config = dict(
    num_hidden_layers=14,
    hidden_size=192,
    num_attention_heads=4,
    head_dim=96,
    norm='rmsnorm',
    positions='rope',
    init='uniform',
    init_mimetic=0.5,
    optimizer='muon_variant',
    learning_rate=0.00688,
    warmup_steps=200,
    final_lr_fraction=0.0,
    doc_mask=True,
    max_steps=7522,
    dataset='wikipedia_en',
)
Each number is 128 + 32 x the weight over its row's rms, rounded and kept within 0 to 255. Layers, rows and columns count from 0. Numbers have three digits each. The size before them is the row's rms in percent of the matrix's.

# o: layer 2 attention output (transposed), 384x192, rms 0.0576, rows 301-317, columns 0-191
# v: layer 2 attention value, 384x192, rms 0.0451, rows 302-317, columns 0-191
o301 120:096168126167143156125157117167144125172102182164169102171151177064087146160184155100125171107123176180152176092100115071150142131107149140133143090167143131114132174110154158070161160083136094135090099173143134085181123196084156158142084132072112150136083157106134117134101134129102098150162149072156136186172101117166149144153161125162115024148065151116106117141176157118165138123137189088128143123189120079105134165168200097091200101142104104105138128121108086163121108119182101124113124118124106126080033168149137142165122131100122134136141123157095112148154139119088133117
v302 111:166073139152139140091127085135148133145168126079150142115167112149099122187117127093092120114105172125086193148124113123149147140106109150141104154133137116138141201147149112110158179131135157157135186125154143112164070154105049132151140155085129123162119100141080118140119104143108131084153105144180109159090142134120192107152090146181157109158125132152119121131186121182087162153127128118101128167165118086246122111064140066139079185125120125108146090117100098155105129171144139091141104138136154110163064124175169147086156142072114167190096075163117103129187238154127081128
o302 113:136137070091146072128059125134093057133104152134122128141150104178117086057145117144152093171097082134153128101142118166105109107138179073105144135086123041157135127143122073154127061206055135105132086062133136191135179166098148120153176179143120136096134099147138147119180142118171106175170113109132157100140067115116111110134170135178067102136113073120150139137137098161127134112119115093138110208120104166112095146093096141111132166097110116160125135121153083081154122082081146109131116178086092143099149110063119104133104091169128097055163112110145167110069135110152122112
v303 112:022091092157081159108183115093109181117134099129168164151113100074126092147136161162113177119148080119104163135144143134089115096164138124089116125142114109201156095116101131129095112170136151066127175161118137130127116129069107104132128224143127122079124121137083113115178152091160182092176201156096150100138122136175105142140134118105072188159103085095143156131157160134150156129188102087196155096119133115071084118168073168124102115141146124123090102109084153133193168128129146077110140128172114120121150046127118186108098099118160153128174161159115166128156112083099115131
o303 117:167193193055124128102137111160114103103096082118089123174165156188101118113102101145140177092100191167136135137081132144139127117151165111073092127141095146163173128160195173124092113095115106123122108074163134194103151145181169163149112117109151126157095087127103187122113095207096163121102123115137118106122156135071094153066160161123126091135136155130116139161104079135154125075084207143096078108146109093114128086116164105134167083099091119063151126122155178169133144205176116148185132100135152127134150153148147115113151084162160132170127127146086102099165107120162181177
v304 105:093109089138118097125055089129148116189155146062091188101103179146032133110083081139166165156112137117125142153065126102141130149152106123119083166117094118091080128158119122190109094131084190132153093146163141060102134179137115105122115148115108184093128160190128055120130137102129171146105188134132091135151129119133107168120064113136163138126103113118136104180133167172144214114124126136174119105118063093142134147144088191136097107139112123098143170168099078157083106120112100137182160106174107112128167078166151173137089081137122128171168085124175132087120145125169140117
o304 108:205155143154145203130113067177097149080135119145082127157143164136224118145169136154106117171123158121124088103160135188085096106130129162088159171119117141113131123120063151140130080134127096073121161084130115141122169150132074137175090126113145086097106122145146176092121163159116140147136122127175163132142142085139052083155082118150107127114131146167110208199124128122112160116191165159105134175094176136169124107084122100203117110115133090151130133083083161160183132114107119066111133117149147106158136092123090110084151159116100115093073111132166130122134172040185123139
v305 118:115119142127141121155102152147082133145183083202119148163185146085127120176147167144078078092085142145073165184155063119196168155120102139189159156173194133104111141129110129104111177104108136114140108131111094105129156138134100118129103176129108130122135152144084087141186158129076131113145125090151153127162160107179127120131127145137090181161118061173104116104137157136146109102092105169150080149141142068148097093179126134144196162147125111108118097115113128107048140172102064143099135128079115176150157108134124118148126160066075151081184089173074101117155068148060170115
o305 122:115156141154118117083152116114074187168136182160161069111119069135087110098158113085126165163144079125163130086106105158134129117179161139079111174102109077157123125133124061143139084101178110119115101148178131144099184096123107113138078148128165159145119157140183201136104080155149097037134129215102126117075084104108122118128121130114128064116151151151110130129117119099051123145077124078161124110135135074120101179099079106115118121141123097127105101172158087105116126091125092115149118092091142134138108177175102156072190079169174180122135124154127157104110163144189168077
v306 110:110141147155141144104173100118102151107099098135115112154141105133108146142125096087125185168100167130142164097096088119087156126050097155200106103171145166167131115122184129141061122136132127153152073117130115102134127093151210049074130069078071150116112135090118102085115135062154171126067134099130161135192084143167050131156141058097157126157151107117080125117120066103111128136166167134190112074138106114127079203122096115167165162160128105103184123113150132109117193180074137130146114123147116133139137116140159121130106139144113085114153162135177189108136148146165083114
o306 116:148127077103088170205075148144197140154070123101126098132173152137147153156129143157134140115182155065108094110178106081091150107145130129086165131136055126090069149136136156101151133112098099137166089121074145127177145102167118169147128102175163100122063111120117159189116139194127143122121125171138105132075134174123122159149157187131194140102110141120205104094118080189137150106098088163138179153153172147174198054113120096158126087125163089134055113145121139109115066098090126157157140143086133153148160107133058127116126118132137171114092125097092131116113131112085147131
v307 109:099166094110161125176114108203140137172110080155083169156081132130111106142101126162105072150093123122080156100083110088125144131144133178171206125101132142129140176123145153136091142144109136086117137114090126101146094048101094095137184129107132186132099120094110098082128160147145134085104134093167056119105133125137072112189071167159213130120145135162106165138158188115094095110083179104119145081119137132162102138138091177140167156144148111124097124143161137065213112162158139113114103121104136114126112139138164179056178095132142165123075141096127169167126160124213101117
o307 109:128113174108188138149087122147152081157116142098148069193165111120148086108081103098150136118169187138151115119165096128105134082122090092089139108078099107080089114151116124120202113115150098155159117137151138120113130139117180148093169132124198056157135113146123181140101079127126145160129070140101144093101079150148185124115115103103128107164111112055134116135118028106107105106119134137130078129113098138124137139110107090162086123119099152177126093137095095176156213132128132136111155115157162154092201094069178062167175204119161171146129180142106161118120133102084146084
v308 117:130124097161130164151071115127112154104122121136136158180071176072101076147154118137114126110109144138112110142122125157064101078095144078085189165146072122161094110156157093120118169110102158153112088131175131104105119150139152125104105090118118153073188141191050145113144125095163108098129112162094133090134133137146123143134127159120123176188110119141168146082146137124111142128121126198131130100125148108120112121069128196115088064115097065120063122101141073183145135111080140187109090170172152160152124166157093117083079146140107123069082134153218153173122139144035102094
o308 119:168174127082137129140112079170161115112181125120149163076092153128172144168219103152086180129115112143116143147138115106186174153156097166117110142075115123148156104084058163177111137122115091084156079126147140089116118070066180115163083121114130122186103132097152097092125122156137136181131119099083152131129119147088073126132116147138109120096109151132145122181069118178132096184141165036086174145157107134166110183157153111177136170158125170122151139143135178106108082142146095132158133083073120137137115166175150135177170157151162178119178181122103088107172101084151155133
v309 106:153150194127134110147191143121141173158140147128116154163104176103064140114168073102111159050163122122082154130125140061107108100096124134127147136158149165089153115103183095156128097095180136148172104120132160064098178120115081126169199133125085079164064203058101128140191151148125151153137126102134148073127132106169137139151133109132158122178170137136103088118083146108129086146092140158157135126116111086135172123099155172089113095122100205185213157150132123100088091153202132161137165127135131130144108120160177124130146100122082108144106072148088167160141176141119135159
o309 105:086158088129159091157133155158136149161093099119143141070127093194109168125115092152120123161115130097065093153088116126103062143124128121102082129103110069072082126087138141069201190108093153166115074102171100159135113102113154148054152142095171138123143115206126099195098107151133125095088136157118030126149099171138113115164070096123163133115112112170118202161110092125134127129188166162129113159121105103104138139150146084105111176124145047102137143097149099055160137076117143122073130147167093123094123052146126146156144130139162149116127161130157112142138110089119098124
v310 112:158120164152134135124078143200124117092162094131153184118123106093163138096122134149203129117092123097139151149110117158124156117110139112073202131081129127178134119179134152155072136176182108109117163078149094145147172078134117081105107113125152161112115204101127159105189145088114118163143122117116143108133087110125122114096160056106082148175124149126111144059121094204104102150185114091124145112127116064194173095059205092116098087186167131118138074143123170104137132129116149146134168125094099060122137111132156115150137070166133058105111105165144151109098144148124063153
o310 112:125143102091178125134117073160110108140096087153183112114133101142121142127115109163144137120156162122184159113111103114164124119126137124115127096135142117106131202052128120111106204104108141106114096128116101126168081179130134202145132131090149128145109075121119110140155112119109108088087105132133136087108092087160191090117167139182149121101183123110133169058090124125109123127122100158069130129133119158123114139116123134080093160138095166127177164074079110108114063101132129041135081227094195169131141117149073189139114149120111121094160119184115133167222031101125127107
v311 106:179140126064104124119147097106152178106142089173168125105211153113151145173142144119172122087162076176140143164161115150118151090082136155161105164155155091096128166160098146109074143145121098122198174143164035162099149163127127161113114118186120141133113113135138170083205110149163135022200095089123123127153109167176127114105151162109131153135112118108106162149120170134130100072087121147164106098137122144127133088125112169089100135095164114163152135080107143169116106073077125126088154093139109186126171157139135175142068166140111075072137150174108148099150130091156163117
o311 107:119118147165172120110136095136086167109073123146117066139066090117109142152127113105093187123111138100147145148029169139135107147112141088125080058168041140168189120132140140147124101108115089099097086155140147121132061096043144147123128107119073153117137148131129198145090143131082070145168157183167083106076124147120143106135152136203097111116145096170120055115124089116142175177140133057156149092132177157173149110151131091167087121106109111073063189137127106155161119129166103106156140108128118081107076147147134118147165113131115139165116115117176136163163096112131143118
v312 113:124113062135177132125154105122076163173129096122183059212116117146167084073151078149127033202129120216136180185103114103115142152045129157096070181119161143143152130085166086122075089072140119189169095116113105133170099115103157100073100113106128105120111115106100114069143120128152111177112077134139103114122105098131130169094131138168114147110102117125127104107116083096147113135154116110091136160150092125102155121173140111115136121055129089137105136151128126182140106153151127158114053136117172140082117087135107117101107071107088100089123142166093155091126122112154087124
o312 113:184126163132168087139097117155189148144136078164086112039149148087136165229100135076104160150115109163138118079112190170196135103160145138142162102123091146160104138115135132117184129216116163131152184135076149075137176115175117186141125119145091116114094084086171118179115160105178152114099125200100112082105109137108083121115137121126154169162105099090090143165108139153149156122103134090191124103112075172105109111147093153170170149159174080101131068154181130118104093137166086145117106133110124161093143139089162098132135163161139166114119140165137089106129158123109152122
v313 121:190119150149094141106124105053069108109143121154167172061128069093127123155129107162099149145112142073100143176093120159149152132156176121131143109113163130118140142170118169141105133074153102100154133127104124056089087097094109141131111196174179207162149122140147162119092066139110125083093090127099140120127104165049090143140146124141147116078148087088132135075133113139118105125137183167085120161157117076064087049179137122108130144160065119099053143154126087155127114148133161075117143173098142164183163089119121149197116162135149123125146168180103105116159105111092129108
o313 127:115132170161196142060189110156162136161094139138154113132164146149138095105199144050114125116116182147123125200126090122118117165159167110077140085103137114143137156137161125094098106109165156140098079144140137154103204133123131135182110101098141168047076173075182105076162170099118121166169161105120113150074122061140143130173133165134102119151154192156143149103120116122096105104130121118205118131133171103106152093116126090131095102116136173170152142179185122138043148130115180134131098091108127091064108155145087158096097136161100090154154109142185091143101167114115129135
v314 102:091056174127078159192164135097129084151175154129127176096080138149092125179117122085121144103141164122172161075112152104164153102124112170061103165100124162089089090171112116153116190120102157137118162128172105089166143098164115174149161113048173153093146171144134156130158112105082123099141127108092139145127083161128126119108171104156093106185082164082108166089123193132174099176083117171174117094150131149167147133084196118173150157139191109098123098174154069110158115125123140144102123086109097152151124127085095075135116140071108110089104097181143117133098165133118177137
o314 104:149084146163103164109118065144127147121091147100135070142090136154115148117138096130108107190115121117145110142150133123086128169160146132101157193117155084101162229108122133161083121144110084156143091164101120129111101088097178079071125150101094161126109092156143105135104107123149173125144118084093155093164115133171122139113122160113097130124191101116158090102178033099110114129100086104049102148129085150202114135149085113100131172168102114106182195087115155105114000141101128111137100153083110098126175168135102166151158120122083134153157128109106197147118133133131167114
v315 108:098141124117138079144136110092137071155143140132091124153115100168128157136103129052101114215141172117137151138103069169100124106134194105089132138178067157083193118094116179137150138110106155192116127151113118138133125087138165114084132180127112153154111138121138137085115125119091171096097085081070079074117083113113073132069155071134091109105117134140138115132191105084160050156092101130098134163104092124099074157222131140133106134099175096113152123198158108098122134159175141124159111081113152146146098156118127151107167155090163121170090152119133205156168143158112081133
o315 111:068072142089116093124105144174134162087101108103175124086070216084138131136105129111151067076072140145099110135171161082127153090092112113076163151077150111143058159135134143131109160135161164170132151119111191100118136109157111209115142094121105106147147122132127113123124152148097162136159106129153128128073075113175111195138133150113117122131187154077120120100187101166157127043178159155184151089147121073098140128063125122122150151165166121109109121104096112116091129198096102178082179112105133112084189097150118116129160115145121123087156133135159153093158185079124125104
v316 111:219145106117111119150113095140162155095098152127157131097107143131124160054157128106075058138057114174132143152139113107131093157125181133120191121109117134179103149130112095152153129142112171177100124179128122080181100179101130081113090140111177116157139166141137172138094091089114154106115128195169058167143157088106084083091137126138151114133105112121129170109134159155136125151162172118162146066087183130108174131166187151111166115153062131165123181071147108113135055165154152102111124139114122140134113062137177069152169172116103132120106057134129121198072126142119123142
o316 108:100133106167134130107151076087111167176124119097116143151097168115078134129094116146177105132182135138110146088201113167107092141179130137164123135122132126159136132091131149115160159099138112107163107091150137130132185154120068159107130085110033152128123165169107096144144123156113110181087097117095122171137100138180156089184120090086141146181147148110130113122113144135144079142131111116112088126066055124160122146155140137168145211130140164137171073129143091125083206143138119050105124109182143128140060166078090133114054088182103157144184152126133128101122123103232133129
v317 108:074158116124134087103104110143112106165141120115157113117147075135095092196136189105168169150095095109145100137159104202110121142160084093123117107213174096080124165163097115086158111116125154114097145167152138129092132118108164134134129135125166199147192176084100134139132129164151193089115093150084110089128138134135110129105073137152054122148131116154117093121172108097145116144127142088192152157096108144167167122112153067096138171094150183118193061141186167057114135115120168075166167125149086115142074124059117119096124074092130144140179099124153127175163142117136125179
o317 110:107144128059105139123110144136087106113154097149176135186145190120135130079065171153156098116148177152132120145170176102120087109094097109168134117093142074154128123065170080149111142120180088217124094102125121117121105141109121130129113138100110116105078113150145119183111161098124123120163164084131110175139084081084159117056122126147155131128174057114155138100107110154133121101153175122170130162136124108108076143135190148147153103139048104120078138116088135159183094144080049135095099104092109118144177112144125155060148048179067154100094106171142184147097132101129110140